Weights of a small GPT-style language model, trained from scratch on English Wikipedia.
Size: MLP 1280 quick GELU, 10.9M parameters.
Architecture: RMSNorm before each block, rotary positions, untied embeddings.
Each number is 128 + 24 x the weight over the matrix's rms, rounded and kept within 0 to 255. Layers, rows and columns count from 0. Numbers have three digits each.

# layer 5 attention output (transposed), 320x320, rms 0.0352, rows 5-18,69-82,132-146,196-210,260-274, columns 160-319
131172118113096122173131109139171103131115120119132134134135088105142142123134146146121118127097136130127111135142079164133129139138090129123132092063124151097119139102087148096096085124158152138103125130159138165116102109156108111112129079122124140124012120106112133117162114138148133117129159101094115125095071093117150119110153158148153121122175130163103118116122142113144117117152140170122141131179165124103121145114132144154162130170110131107128119176139095100127126149126152
155124118131130084116136137153119118118116120128142105134126122121108139166145132172172152122130137133154135130123144118106110107065161118154131138113163134137141120154100117090104176136120112108112127102176105116132139141151152144145111139142090139141139137120133132151118109122120108132107097115113107113170167121119131117120169117113185107100136140097121119134122133143135150115117112139138158102129087095130139148143106154162100082145084081074166115151095105150149141132119150
095116113119134107136128117161101133133083105130160106123107108118126117144139128068140085138114130100160133108112140125118117117104108113132109132115107116185149136104134113129113128145159095193136129083121078105135150089160150136127131162131133166153121147119093122105122172130133115119141127167072143142152162142112144125112163160094070102104116126121113151151100137121155139124153148127104132104133125129167132124168141125159111085155161120100125146119124089134123149090143146
133136113134167117138141120160104095107102114104103119157127112134129126132115115113155115114138110143119158101118112146123137181155073117122089135139133167135162097125133133124107087087131132143103140135154150148127108125157106088144093116160139133123080164119130148119135162108121125151139137137122114136147145126112113144148126168127082163109157159125109157141159152090134177130116137135087154141129162136170149120126152154142173130142093205096097173128120124140127130097143120
117129111131141143120119105106068124128162138176142145122152134130146162156141148105132095148141143150155131135096172111132125110163127108108118141129118102111121149129164120147127212140113110151181137104076097110126172175110107121162104173122156105098169133134164119132148171141114098145115157130085143129112139133108124142148112128129105127136096150132117158158141134118126143133154128109120123095120160132149130113151141136133148115056165130117108117122100100133084145108123111
101098135125144179150142117125062119144068156152133145110098134141115113112107192155146171150112114079108104113167100130173103114115130138116098154133151141151141147135106162163169084123118134132169131125108142107124135158153128146111117136161128108133079159153137127104151169095181116130133130113159125166157111086130119123160126113148146130190134144100120099131119144129127084137138102169134106158134140134141117143143175164112161137150090124084098140124148034135145175141124132
140118116118171103140108087089129094124109113150081128129118149119138134138085127136130156110114127112143148134116132118146112106079140128136121108117105102090111125099110122110161116139127131132155121149116087160119129197144146109145135121108163136124188125129186102094125117123101127125116137075090144154126132138134130111138124140091224140094105162069132105160083152145146111123153080148132099096118107110108145066097091145134146174124034159089137073167122090180140150170119123
089147115110121125110128151135108126135122069131142116114139119122145132166147081115145127133127126123143123126126130127132130116142098156130117121113111138146128130128143160120142087133131108096112172124105116162135126138118152094120179149126117110153236174119192098159152107147111091111088130175130125130169159104128086112113129139130109127131128135124139152149105101102127144120166088133174096119098093106137131115171097110097141124123185135181175134168106161124164130092093136
144138150108150144162131175119102151153081122122119177153151090141100128112122172149146102097116130113090153108133125175121139133089146133110088158151134173147159096125113140123164137120188166153158117117137124141143116110124141128140152098134138162125088143140146139157108124122139154144118113081152120135105129116107105132148121111130136114121126124101110119129155163144142139098123096132105105151122167137141104126149136113161149177105128125143096131114143123164116096111127113
124135108127135103125107130113136086136154083129115147137128125121129108128125095102136142121146103157116147101133173113103163113111097127152114132145126126157132107115137133121145134112124087120047099124164123114128133141123148096140117102116139134127127138142130120150103106137099136098119115113147155112152158137096086141130125166153129130110142134095100141152106100125126147115096116148128162131113144105158150126096126109124082153186132145123107135157113196143118131127086155
126134125128133105144152101110120102116087104139125103104140110131128144134136132110123116124157159146120141116126136156139087156139110141132112119130110136101110126104158116147090129124077139090160129123117123130125132157078099141101111117133124112088169133120162154122116123134142138159135135164128123120102118107130135110158140155149069135119141142165115147157176119081120132104176148100098139115142109146145120171130147120104126123103145108151140122140109171076146112063124107
129129136102142150114151116154146123138088130107150129130163115135158122102166140149150132107091144113097140140151167126137122150140152151090108183149143167132127102133152158116143161140149115128140156128106122146152112137110166121147115159168102133125168141119112129121092131138147133125152124146119122110132118117135137094174137135120108104139126107134122133117150111102106105082120099139193085089122179107149105117126141084137101126125161149162138150137105174118125106111133108
149164144145072116152094125145138171146135114136141092154139127116106120142120118081122090137109143142136152161106095176098148137127141122110125096106114104091115121095121137154061095131105150086179130152114118113096127122107147118140131066097113156127157106128146108096123144158099183133148149148124155120114103151179121138127125143126124175106123125119104132131100137144132120164155163119109137084118139102123101124126077102144135169110126124157131133097128110142113118101135129
119129131139130131085123120102091106131118130133098090126145104151147128156126126123125136135163106125151126120099127105134114075151124096148160106142121074134125135132117138137125191145132117102120078126142096102106116183118099131107133107111158120137152143109138105118138116137100120140100114127121119081166165144133121124139092132116159151112088130128122127185128125163125150140141157083117117073152122133121153148119108125166114143103156105143104120158160092126099112113098162
138109109125152130123132120108140129173131142167097124122131143140140151126098149143126123111138094146108136100104141113118143131196114174108145067136102065103096089089132082127158133093095123151082133133098123138124140091107101145140147109131162087106111127132110135088148097158117087117174142128126105154174148163124162125090155150150146109142188156140134091145129131124143102103138136114075162085144090124133101154107098122079160064122125161088109124149103158112153113156141145
145085160118103113118134080099103125129152081074148142118098059155124068086121081146109101135139131116103139064102148128134101089113100167138151114130136111070127111099108141152110104147117131124135103106080131117088124053109109136120150122062157123145160150124150108160128150160111117121173092133134109145073142130167118116116080138100119139144120138151138145157121174134128142119107148142142124167100096140142093132132132100090061172122134150125124136156107172075121102134096131
150149181125096128172179104138134137163142123117122159125104128163147136107132110164118131115141140154114134096103144127124149130099113137142117135140120109118082133100117123146096129109104119074121143107117115132160127069126122122148093107093161130167109149167102144117144133136147120105144097138138104140137093094098091084122129144100109117146109082118113114133109141120150086122125169119094119113137123133139153164082117121129091150127124102155140185188120108094113132093121159
114157110110118165114163128150147133160163141103147110123115134139147154149152151098119123128107118117152084142117175124154128118133126095096090134135150119124110142124130159097138188145111102144124172131094111160111121117115123168144134122136152144100130119138106170098146137151139164119156137136144084142138145133136146156133117164087101113123119103117115147117106154155123163151158173155090153138137135167129130174117102119161123135125128095114140129151110127094103158153114165
115122129148207118152109087102119139123145138132160157129162073141120107168125077098127108096137124091071131136142129121125165124097114145118095119146098148085108119112110113111121137158136156143123108172136094142118113134142163098093129107118141156080124117161145158164108127149114113105119116115147135102140125145177107134109101071113111157121110089087149130148140137143089141117125130152141130140096108165119106125139117143155096198124172155149095115101109134110147135118055128
099145136129122152104154156113210166121152151130147110130135159099128148129117116120117126142124098129128127140095121105108130131138176087106106134163141145169111126155155106140131179069144128131115143096121119147114142158119142144138132120142171129128133132144127164130133111163117163120153101103095130095118130143134167130152105150132118146107102112081135130120100132130152127136152178127114123115152118157123116162130120156128046090104111148129137148142162159145159145144124150
118147133124135153127130086141135121104152141163174132157154152087126117154145111117113119160133113118114122140105137151146162153144142150127152157137159146106129147142162088134141145111116111105177084122082132127105116133117107152129107139119139129120133105114079140136113105127122158100112108128138139112139091177127150147123111114137103149113135098121100133146108139105152105084097152132141126130096101130108109137142113146119128129138128134152107106122148115102143153127141102
098138172128106102128175111137127127108149126105109111125110129105146155130115142094117170158107099129106120113105138121130128092086125158115151090158154128135137132139147123094188102139113133083101102127160130152144107127141139149136138115120138117139128126092098132146114130140133137109104129134147132121092119120126110159124140158084133096131090172136100144102141149091118133131107136139114085169126144115153145127136133123129109182144121171106117106125116135133108096107142099
135104131125142146160135131133133117130141146088163115123106118097118164135120125122134113111130143078147110133154116111104123159140121136084130146116116105093113123148135113123130089079132098136120156148118114124160130120114149126151108110122130143089128127145078171092097134120144096169143122146128141140139106129063105107144136105155143135127149127184156148162140159129153124125149093128140152109116155115126129109109148128155124130127138106124079135142111160103136115131086129
091075071107125161158123138134151143119125175051164126134148108123163156145126153095141167105101124072131129164142164133099105115108114118130127154162120096087146099192105151139160105118150130096135134140109109111123130097142146143142146165128137174090117127128098176135139119145111085155156150116174109165116102125104140154156134125139121092108136154143082154112124141126101132135143093121157125097083168096124086151129126113123091176178170172144131098141102186094126140124145072
166115123137138124154120162136092118144091117155090147141134141124134105113174148110102131128105162142121120143132105133115135119104143127111108106106140146185167130152142118093090121160094129168090111191209119127150117137124123153085183097175107131115120108118105114108154102126080122166097192145120124190098124155168118140129149110126129122137106129139106099089139145126095149146095104120118136103148122141124148124076128078129196115158128123162100121108098102101127095107130161
174108182125137087159125128150120130120089100095115147157123139129135105141110082152140099142158126153086108145109100101138176107095133160150134098169114133110117102167126102160091114119091103147130112141150121142151119078093141130091135126122135150162147144157162099115117142100130107170131076114117128167129102110135098143104123132120174135148118169098122120158151161097132134138146108098125127144113107116121099106109132104121099153141116108119105152123111157123182109158129106
133145139139097134124126129127128144110092145110111130133106149131127120076139177092107174142133131141126152153118116134096117146139106123116131136102111113161156134118134120092145118121110096103134096125150167120143131111132149135132134143118105084131133100107102134118123105140121063150089161138111152129121133126109122112129139113106095099116117130135126087103182128109170130139109116122146145128119129120155154161120139128134143109122111096155139123140159104124131132051159135
095112142132118132166168115086174127104133113093109103090119137122141160109165105087114164073127122082157123155115150114130120141085133148117163168167095109124122142134109171093102145143145137120142115178175142121171122090161185158110115120137120139112162168154115129132092118092099082154110194173142115103135153118132114139155122113142155123145111157129126182080133147117100184117129141126159133125103127099126110143121162134125131154118117123140138115129073137125129122059081145
147128136114105105113121119134101128131124134152114157129148142167125132123144111151163134114126116112164172133133126150112150135130137122135110122093126140143109129113135114140140144100147138113104145137150109137126127100115105140124115106111178125124078130144117097133138140140104100145143123097158151145114142125105119132139159138116094131133138169159132138139137133115160090131135177142136173139126120122077131124138113146145134143129086125112141128166152140166138115106150109
119138149110137144143122110135146125103141149129112179131159120129109152107141158136114108152103141111133120151155119161127125128144136132138108110096146187104111101090120133137113132119161113111130129117143103146099117107141122108141122062122131151164050144101129131105116156130114128106122153140120125116101088097111138144109110137116142139124135127136125126136144140118140099177121105138136126121169151131118116126139139149141136151155104144117129169145103128138124137129119127
143109137118158114100140167103127134103143144143128156147141123122107142128133114169153151131111131107131116114123125146144117110114137126132144112150139103154135123168122128119124179123155106090108164118133112096127138151093166126136128121146108140146101125113163129144102118141133113119128123137131165128153122129104144143168140101131165134120139121094128115105139126097110164098119074151121192120164139132156147121128131115130132107163095119104155150121114119138122108155110121
154136133124179117134146136141135138111120142149115124140087138132135116132135127103102104138123122111119101121130145123134135142138110134137129149106124091178102109106136139124107125132128138185183145152119113113106136096134154160103105162144126155156094116105138125147127197141131128097127153147104145124129154119146146116113145108113110141104119164133099134133177128111139115124144171092076111142119095136121147119138101108136139118132111113146127137103140136119121156137149098
141140129110144133133130123103156119100114122141119097128115127130132128144113115107140139113095139123132112133135078151139141125113113127122116118133107135153152120115132139131134126102135128161097121124133106163116103120134123130153133142124116114097094131134156135135112125115138139139113151142127132156156178153113138136125133165162084153150147124149124154128134121121109128118139114145136152146107166113157099142116119146131180174145084134125117133140123145138127129108108142
130125135106147119130110106128120151151137138106138128136144114134149135146131118108160116113136115143153161144114139135141138138150104104120128151142113122145111120132129077126115143138105135157121119147121103092159139171146117146121139163139123119112135131109151126142148123130121119109115145121128106153144136115132129137129131138113143118102100130139141137137106143137132140113146150120161112126138116124137126120128116145127172114107117121103117113086165088112103152129141136
134139126130132150172151118128167114137123150109134160118121121167120094121146148167120124130131132094164132125160118127114114135116139155141148139139145139155129118130123139131121095123120128141150135138114150154099101132155100139111105144138131113135121127156102132125139087123152142131133148111121111142144078107149155100101145145102130155150135195144129162133103127112110092144107089211136085145133145139119109104136136157113163126148104132120150117149134127140129139102134119
149121123120075138147144129130113110131121115156090150118137150135118148131107163148137121127107113121124132167146144141134130122113121144122115118141147106128136126117133096114118119109122115105175132135171097128129121194128116116121140104110139130101208116106163119132122112117101118148105137121094121146140164101129126103097131117124170166114122143121129097163095126131128143116140128175114119100149091127143108123108124128122154117117104080108151121113142110147129124175126098
104100152136118094131113149138123135128148120128133108118151152126136134151166096088106108137145128168117118105106152105117136152156095133132138131158112089146134126112143106097144116163142111113142159151142108110150162125138162147080125137127139146157184156084147116128134136128113112127098132130139129165117174149105099129109147089123093106122125137150100095101101090138114155133137137131142146131147048130110129127108081135116126103122144120144123104134089138133152133125115135
132133125119159151127140135122132134119094140116096165133119076114125162139119136129111148106133107100118120116156144161130136116120132133120115148133120132142131102126119109135130172100124149155172138132122140126120124111139107134132144141154096113102116115128154162154110130117139150095130122124134094107109136119129121126108105126147107112151140128086123135143148143110125138108127069115081074138120120125163113121122123099122139185094155129136136108120139139137144093116145121
112125122128105141136143124134126112129089092140134145132151112113103173123125095097143129120144117138124175123120177123147148122083124126134105101117126144158122108115132149117167150123124136150125131127141123105113161145120143126143159120124104088148154129143178121144125129131115138168117108143116115121114145127116136113129089138122146124086109158102117107152174146134139132131133091147136105118119133097152129120149096142140063162104181135131129103131143123137125144131123122
131096114129164137130117133139066118137104125107145123123159122145151104111127161082141117114121166130120128136128104154144111151147109145121081165131126125096098114093111121137126098137132137106146109121096158137141117164111113113133145123133170147125129160099122141119132153113147127139124136135130134109132131124137146129132101133137117136117102123182135126156150145110130135130149141083146123118124131117157135134138122144079135155111125144119139139136114155102099134105126119
121127113100140124131129139148124115118108110098137116126134109134162083133146133123097132130129134128119129112154116151137122134158105147116111171171127125131106076094135135112141111135148103142172169133108153137144131117128136126134127170146134137121144152117085112129134139137120112133111129147140127115160133126139118139144117117145074135135114105160108114126119105118152112126102117116166074124103141122157140110110135093112128138107175135170134108138110174106081115111146128
141137109152135122144113148116113147144152140152144116126127168107106135138105108102092118149115139152108104144114099133141141129109143105117090114122132119114119142084126146160114115129125132105118124124132143116132125139140158127135131075124169149109139116103142128137122225125119136132151132139106131118127133158164127118120127116135144141141128126121156121127112123156127116147146126089072134091125125134174138149138082109133141174113115132161120140108079100127126118129117113
124130126131158141109159127115066112131103147167104144126094128122130133141123169137130126115111108094124127127081126138126145144142133111125126117112106103122121152123106129135142199125137115135167123122119123154125101157114111137132143143140146144153133154101134119156152135161126118125132120110137111111135148117139144112129109104093197163118094141130111104154141153101119139177140144105101168076150127139097127147116109131120100132102121134130143113153125101112134120110138141
177135134138144091110108140114094141136140137133131190131131146138121121122141124161174145111108118117147210150127126124122157168138128146123115094097122122158095125122111142132174157141145165120086105123153119154124131099145138144113122092100187133112055120142093126118134121113075132167184125094165147168118133142125132127162159146136120142125141152130102119132149131117141111146145166146154195122117133157061128110121132151178153150144067138142127114124154126154111103114134121
103150141111104131145146154139138131112143135091113200126172117125116111118116092124160106141107133090144121175160099190120125145115108101162105111101154173099124109078104183140112110109150125084136117130154113138096109092148139130153127072114094179143024129097133143114160152158118130093139141151145114134096032110121139133125117159122160127106128129136140128153139158121145090158120147130156137103162144121179092141138135131159143166142085110105131185137148141151130124118131147
098111111126129115081145116121108133112131128115131151114156119131149133135126111174167148128129107124141140141132098161126091128129120103155141135156145121129111116148120148101136195154147098062111144114122125115110134179121152117158131169143145144137075130096218113143109123133131098132105132150126135143156123100102155133175133127118165114117139125081127112118125148084118171098110068154195179122145125116189141146118109127138143121137091074094171145135125133136155121104119133
136111145116158137115153100147123126118110146129131125137056127142134133145139148081132083132119114085129108095113125139110134154161080120135149130110125055148138128096133120131098126124109111194224145146111130113110141089129139130107123164128148152133055119100142122133134218131151092125138152142092134131125169139139150126097191147084110147087111140155101150111166131131126102150168152067062119140134100120128150142138103115141148108107123088146119128110141146141119147115155134
129124133097150131148109129107163101090107103124099090147094119115138124152103135094133162119112150129131136117142069172136158121117081162132111101152120168166145104139150132140158129089128140133078128125145119160114111113142123099151098170137149102085060131121166150117091104129131148160116172154143139135164160134113122147150134188179019158142170137161121173121120124100121141103161106149118181198130178137167108151145140152116158166147085138131103135152152176107136133115135129
126116148110144136162134118123111149165141122106142140140142132130157140132158157088133129127136156157166166109112133143153110121154118107103149149142096096186124133136158074142104145137098108141128134093115098115151139125137127114139128163132136129122149163075121131146130145135115133129129134126104117148143139128111122139106141127140136120102087130162133122124109113103129135145144167112168133149117127125097119093134149121123169095103134158104136103089151069112106148101159141
148112125148145192153120110155180118147112154092153171118118151145109092119164183177122141126114140105128076103185118134140098140097115152133132130128142133171128114127100137123132078112127125138156143120122158145109120121164128147118119154137139117159147157150092111129136099131147144135147165089142115124128094115145160087073150147123124135183133187181129126107092135105108098119120070246160059134120155146116100092135148163070179116153108141097129109129107122149116148133141113
156117122119108133125150126096127121132108135145111135117146165118117172111114174139121098121140116116142121178172134126144136116099081121131101123118120068110134108111107110122110120103102098105178118154223117123099111226119142118164143144111144133149222122113202110130138098119109112147090158116101121154129123120156157113081128093101198171095115151131137109151091118121111116127138121183095071089136091093156118111079114124101171113106064084124158110131111100146119147172104099
082093128157132105111103105143145133150138102117143095126146164118143111164165076105106053132174138158152172114084130137120154143155101123138173134166109095174152129094167101110110109171117064092152163138142086137149156082155149106079121125139136152180160159088137124138168153122118104132109130140115114157117155130104099126113135101112076133086108125184091143127088076142103138132119145112142142106140050110082150126111061127137125076118165123153122136136113127103140131089136115
127118116088156188153124124135135152135065127134114167122135105121139170139114150125129139090112108111121073081190132153137124101128114133117089154104140130159127095118126116116123191074143140180148121127122155144123125143132111157124156207176096134096132105127143144146128120107152134077112129109167125089104155101145123109097126133142109105157120129077141130136141137084111132097144046134064063143107103116164106146128105127090130159072131119137129071152146142133158101136128123
115160116102097127113109103129110103152088085156137117119187120095142157125126098075138120122143126146108196122114203128159160132100130109133083099090126120209118072108148156103162217131143122131074110131153131128133150159127145115160141149128108099166167094150146092144129139126104136144107104142107125111105175143126137094136092133106176139084096141109124120189175136106105143127138104173110100108139134105161148128151091165145076154095187140137132110123160121128112134123101125
160113124122162117149122125138076138123097139104129088103171127140169091126130141058180120128110155120116168126096124192150109148174126161107071156173130139125092108115123120139175101124142135102150132111083144119124124147098128123115126112111157122128124157109105146096127185153127151162155118169117142120136137100124141130186086131146114140123108115162131128179144130090149141095155184089153123120154106150129126172177162151087104167101128144139142172120134128089095120104156107
109123112116168154140090137152158109105100095141117154100119117133174087133133125102109114125090140101106128105148125145138102133184118158107096179169135126130125122119187135088140120116140095163173172129099131162163138076171148116106144169153136153119150148095067119120114166151148118134115136146134129110157154127139123114164122130118011121142120086181104125146112091140124125091111125118167079120105145155148124131131125074124090118094181128170125127150107210096063114084137099
146116116114112119147115120088113148143104126184163077123133128098106150137094087137090127144121097149110073132118083140118152126117141120114088102127139109088117135099134143195118125131129139089129113149124119113113125166128139127126121051134164135080133111114168133110126208109130120124146148163071145123109129131150146140123105114141121173145127118124148135119088135176127109143137118106019124093140135138141138173111059112130108172110112123163126142118073087113126123139098106
157112153133162144120157108126042120141116156141132112130139087131137145127131189161138115125128129103151144097090099136132156127166137123122114123109126095128115114139109138127139237121153124139156111111128157170133120184118097137129125148159158150119112146104107112155160168140108104128124102084127125112146158125145166087125120116067251167133059150108115097177155145113149123189117114105097156068151130129093153148134115214108105131062099140135143110122149051129124115096131170
133129169116121166116115168151103128142162166137132120110151177120129164138147143118121146094144086129106122141107118173142082124119148133171096149157125106111133096131124109201185103098126147111085109086081114089148147124071126140140134153115148115144142135112135142165175161117175152096127099121127110096119127097110133121113145109156147132124133141129127144144115097164162110117077097134117105109107123083157175159105102111120114087103143112143140146125119142183124135142122101
127146113127130136145142119106094143133108131167105103143108145190100152151178144132146144113175156092095122141105161129115073113115136153166116178184126121088103140099127100121135130139105193111069127145082151123066143134096155084104115146123120140107150104131152134103118118117130111132135130159101109140142148128140101121124156122126188162165140099164158149165118091148138106116141126135108129090134128085119156142141133090104157101095121131169115087149156139120119113076087142
114163152141093145163119118126152072112098057165153130115134053138079026084130128132113073109135129128104102101083117117098131159117123133129143096098136153135138145094151084176071120122150138148172120167115091124116137090183090121131158095072141105118153125157095117126080143123105095147144108116130128146140122116149113151091130145102123176153112088112171104122121166146141142132138097140131140133179103162153098073158125157117063122149142119148075129100161121109133122141149138
101111159135115111115135112160137171164130084191223104131161104147117105129134166134158138063106122135115122151115169148127172129115138075131118133118156140129083110114139077125153131129128152109147113082081117087160158089110092139123157111129133109119120132105140094123143114091128116127107162140181088154152144181122127138098101174096141185153127084107121186103089111190148055116113134160115113141166133088148088153105139136085101123158142129107148092120080155093113089157155206
128116137090117145139177130147150117174130119183166115133163126141138119128188145108129112108138135106116133134097136139123158137108170122119130118128164118141126149130106077131152155151128132142134162104107129154108120078131133157098140140187158167146159146132133124142132144109106114096098133115173104148127180134111157141105098154089154127138127123077113143139097131152106143132148170140136106135145066146116112104128104134106114131130139140108150100133081152140144149151127140
113133112109147103134127100141134099086140152121144145130131122114103105174132120160086126137146114152070128136118088139143108128176118201138089084168111134129176098125111129094118121103158094139101044144138139138118131140105172089154143091118170119107114104179145127159069157159153118085179096164154141085102135119136147127127118093134113120122169150101159128113137144103157169124127084150102172153091111198131141091161114108147099110146135150146112153123132166152137118188150089
095127159152126110081144107139115186107177125144175116129148179118135136133140134109135139098097109127122143158100156137127130106127131121136096132139141138160148127100159122134127157099147118081133077056099142089143124123122157132122120120120169100103139127099134149170122129118169124166112103139132120115111135172158134119152122135125146150119100119097120128089114129113135120143104147131150111155136090141127138142153118094127080129125141162126165117121150149121164112115134154
117129118126147113102134151154116145139122117129132126140160129107114135129104114133126138098127143144131124104122109132129117084132135154164115141114135132141151096136115135154124106104162126074182051089092161139145122127100119155115122134117115107119130139132145121136147157104157129161142122149145111110139126144114140113120113138136137157105160113121104138125139103119129084118124136092118145131123111069117098149117146128120166104127142138129144134142157124121126117146177149
113119132117151128133149115106114140183167136149126123134138125141131149165118111136127136100116095135095128120108139143159179131099143135138117095159118144160108112089139122080146097112110167093123104119085122108146111124122139158133148118163144137124134149088158170147115137163137147091097154134147103124128132105121111138145156175126122115127091148132135190090122106151172107075134142126115087164143128133131123167149135079121137119130131165095145127115142134181123120146127125
148152080111109125079084137137149144128123148164135093147116121096175151075125172120132165123139132114130158135180132092095147147160115141125126143117105084146100110160107101132148110139127150138137159133141149107142122181162135110144131106149138085126135138125097067085148118117099091164131128110100126138104158128103123111156144116145122130130151092159140079119137084134130080169111105118149131120107100117131108099121086136127179094140117111119136149120125154124156124129138116
133112103086155187130108145152159124158116175059103104173171103143191154099129120108138112117121102129134171092150116098131147100083112148095139151128140079108074109188123118134119143167138182173138182152123109147139126125139121220142144198209151109115163126131115133087194124131080088149147129086149103184131167147117157116089097167133125091104124130117074110119104102171131060164161125100092101120096107064136043110087140116126098130150108152129157118143078168150149135183142057
110125160143133127136134135130133099119150117032108164149095114137144115124147116123076184157170152140161104114116108122147090133078128116093171063134156112147129148147120164079122168113124087135115141163204164143122100123160120145144157127116106127148106101152114129108098114147123093150127145112124155125112118114112111110155138078145150103127124165109148101088154200079145173126109151159177146125122131177130154151125121120212163155136116102149114127134139133088108127108098123
143128138114181071116094127123116143120118097096139117188109082131127121155112105159101109163106167184149116128137137154124158082121128135125114107114086132143126118150099098114090092137105105109120149153155146169154118131124140153162098095108123147122108103137160068144124115149128136169108120071108129150118115148137102147113131133118136139181146089103143139138127128119118118157124106149086141147106136139105108136127130126152162132153102127123099114088111127131145149180143161
161152129136140134146108122137165163093140140096071110110082094151170114099093118112097160101129147106174136101134161081141134111109087111101187158102113125118080107142125099095083160094128152136117181130153128112161105123159107142144152153134096125127115109101108132113120075171100064170087114120131137134146125104114113133183154151101127126124089120129136072132123116135122121116162169094140132111133126122148107156119114114134120130126119121101170103152128131120132098124104135
131145080099098142139119157117150093136087145154078135119082145133211172113170108096112143135137145126136141139161146120135108136096131136105150159130106087152145139143122168073113116157084139153135126160192128126114128124139141151126147144166108128117146124159097126092097133121098109161145135126091148145100162101096112138159131114134133097116148136135103099100150134130091119135160129107137124128117114123108144123130161146149147131133102114152143154151124139127122157120129092
# layer 5 attention value, 64x320, rms 0.0306, rows 5-19, columns 160-319
119137149123090104141137132112165118111143132155148146146095098121116136168160104124097126110138089143149147090164111135132164129159119091125084157105146123127092150106133204135119134175096085156097106159132115134104150144121128138147142123122127115170121130145105094132128124150125132157153213121120103132130116108141103110086115116143084158139098120124114151171125129118166125143137130139138122139113127158117127126116104130081125156159152139137090114122082118146097135128108126
116096133097145182162191193111155163109107121155106094166149160107152102100110080113113141106153162118152122135114142113126170140142075145130084125118153133166144140076133132128094169079109143105122148122142145140135131099136126096119141047147111142129122122163125140166107123139117155132120112114074096160122131175127129081106099093134110124139146129112122114122130106110105114153109095159093107106130132135135120131109121115093110162092104151090165083100104124111122124127114141
149123121088130131127169097150119166134153129103178133142173197099103145107123113150136198118124176100161192108126131127149125117110124158145193104103130132109122141098127142126138117131072149117161131118101137150148118104132122131170125121151119136142133116110073142097107164078130128166125125103125143178177119106128140102117128145157097154124157128121142054081101140119093172119114117105101192141150139133096137103084156141118101120164126158128105117113152120130111133179122135
115158133130117135120116119088136109194130103097117149104094142129150150125115153107094138106124165141134160173172144141159101119140091098145139130122161111119154116064150165116131135137110133102114132106151112138121152137092109126147147102146108119119131097137132141126134102168108132117129155113156114160175140116110128120146142128129113121135144145149122132083114110124142105148096140129124114117127127124110131146110095160128124133172111139142120151115169103121132182158164099
110124129088111089098135152161125125129147134099143145145073122181112098142082146113150132121126207126101139121138121156162141147134080110112099152160103138094139124104127157105157148086142130075124170121118125167147102135131106123132136117123103082108124109152090126137141169118196124124153130203081126152129124120116168136128165160133150122098102157111151143105147106106168140109154137096145164081126122135144151158138135132068141118118136124104064114151149126139129087126116134
122124080124104094127116134109146135098171064129149129132173119092163107149113126128134107121107129139145158151108095110059138104171118159134142093149118097094127139097111165119137118156109134115102129127141073143133113166113135150140137161125158150113122116133099143130142119124124113100146163114152151137094131108159126148118146132113165083119104111152133140136148143181125098073111102112141162108115134128144138148098144138178131136154156115091152086211132124111129089151131125
152097108108154136142140128150156135102121150103149138140144168128099111160136091130121104138097109152157147129111124164107120159173141111115117156154146120150179145093139100137125120132126123179121173121159094135160148137141172150113140101103093155125141129123133102157125133156090104124115112133124151150129156114112117149094122092097123095111091144128125124093126132096201120124161146135116128150133107138147136163125147103118128109120111151100097108118122122123151110159126096
127108101143111127168147125118104125133135120114128144145118173127087099158161183092137154121129126120091146119129129125115137117142154126131111140148144129096108138165116138146123122136148163197137172138153172115133114120107107176147137136133144124092130098162138114123161150107081138167133117103159136118105133138118125127106088113145135157137141109102113116117145124134164104132157149123114166124170115104095151138107162091143135112120156139143160117098125146163139130145125140
113132133147190144127117110149106140153158133145109117107153175153123132152126094122123116162103136104133124165084137137117126146162109145159164149147125110170118133098150134126086125143115127130091101159105150119097125110101097130127117173081112147095138113105141148123149076141124149103163131153111133149162132146134121092114176125111128141111153115107104087127127114159145143152097140164154102124112115169123116132156149145133131125156108162159091123177131120122130167121145148
100103128142130143182158152135110170180096141153105132105113167113096138156115094129189143136127152124101134182112130083090096118162147090126112113141139141104105132137130063136161134152108115114130176138139099107096146124120115112120159119127107101125134148077183144105113094134097159118149112152102117114081139143105088120123115172126090125142139096129119149135120138129051147158176165124122112117130108131129131126113153064181145112127102105136090132122084130110124143153148130
125129140101076121097088128138114082135131151130164101138122110096145111169155151124167188132143117125156163149132102116120198129113135080149148086152128156126108113170144131123120099117140118133137106097109157122164146115109108134083113090138125109125118128131084129098115121107142139119129086123117140138112131125115192147112118091125123130119100129173140130140110100121135099143119147098123127095163136083118104122149119128128128110123133109104099143102158111142112117079130095
137148078114102168127173114115119106109140153117119100135131126126095115122121096074118108130149134087164117056118129118115115129150091138157094114091158135129119169141121129148111142128144126130117087132113137119111105120080131138158127169131138164107114147166124107191118115101096102134121084137157172175119126168092127129097147164100117179123129119139117112131084125085160147159110188101063091133132131097136148113101191155127135111151186122122129106160111110112130146117137158
148128144130118142129104120116132082115130115178139117105133170132125164126184179137147121176112128131126101135143124096180140143092155133114138070158150170188098134159140082144093116135121101124117108154120136119199120130103149118146127097192131150121119135088083138130140144120086139139131107071161158148139135151089117117131116112168100145136156127127127121118162149132152146123135141179107125124134141137130119138088158123124130109161112120114056124124184133066095115182107087
118126175184109152118157125145095154143154127106145145135141129142095100128145131170146137138142144085116133156108117165084142131131143106101124138103126160142146109116139046128114123148141134144107139142131104106079125117131155127151132177143111120162140097144143109105159106129128117140157088097126135168158142130140141101098134143113149066100202125143130131133116153091132116092126140131088173110130113145114111085174120111145141121135068124114140136136157146129131148082057101
114131129130183120141161124146123090120129141121141137112109128134147126158138125130105120174117125093096132116130143106178099120144137127118115127099126122173155198132131112144142137107126130139107164134144123137113122143121109153108141112130145133151127136142144101137125160124107206148159096133122128130145116157095076135090092136180125144142148121146151143152171145078076139119160118084117113102136113114147128151124140120128129141100071092164136126148140144096124120140155159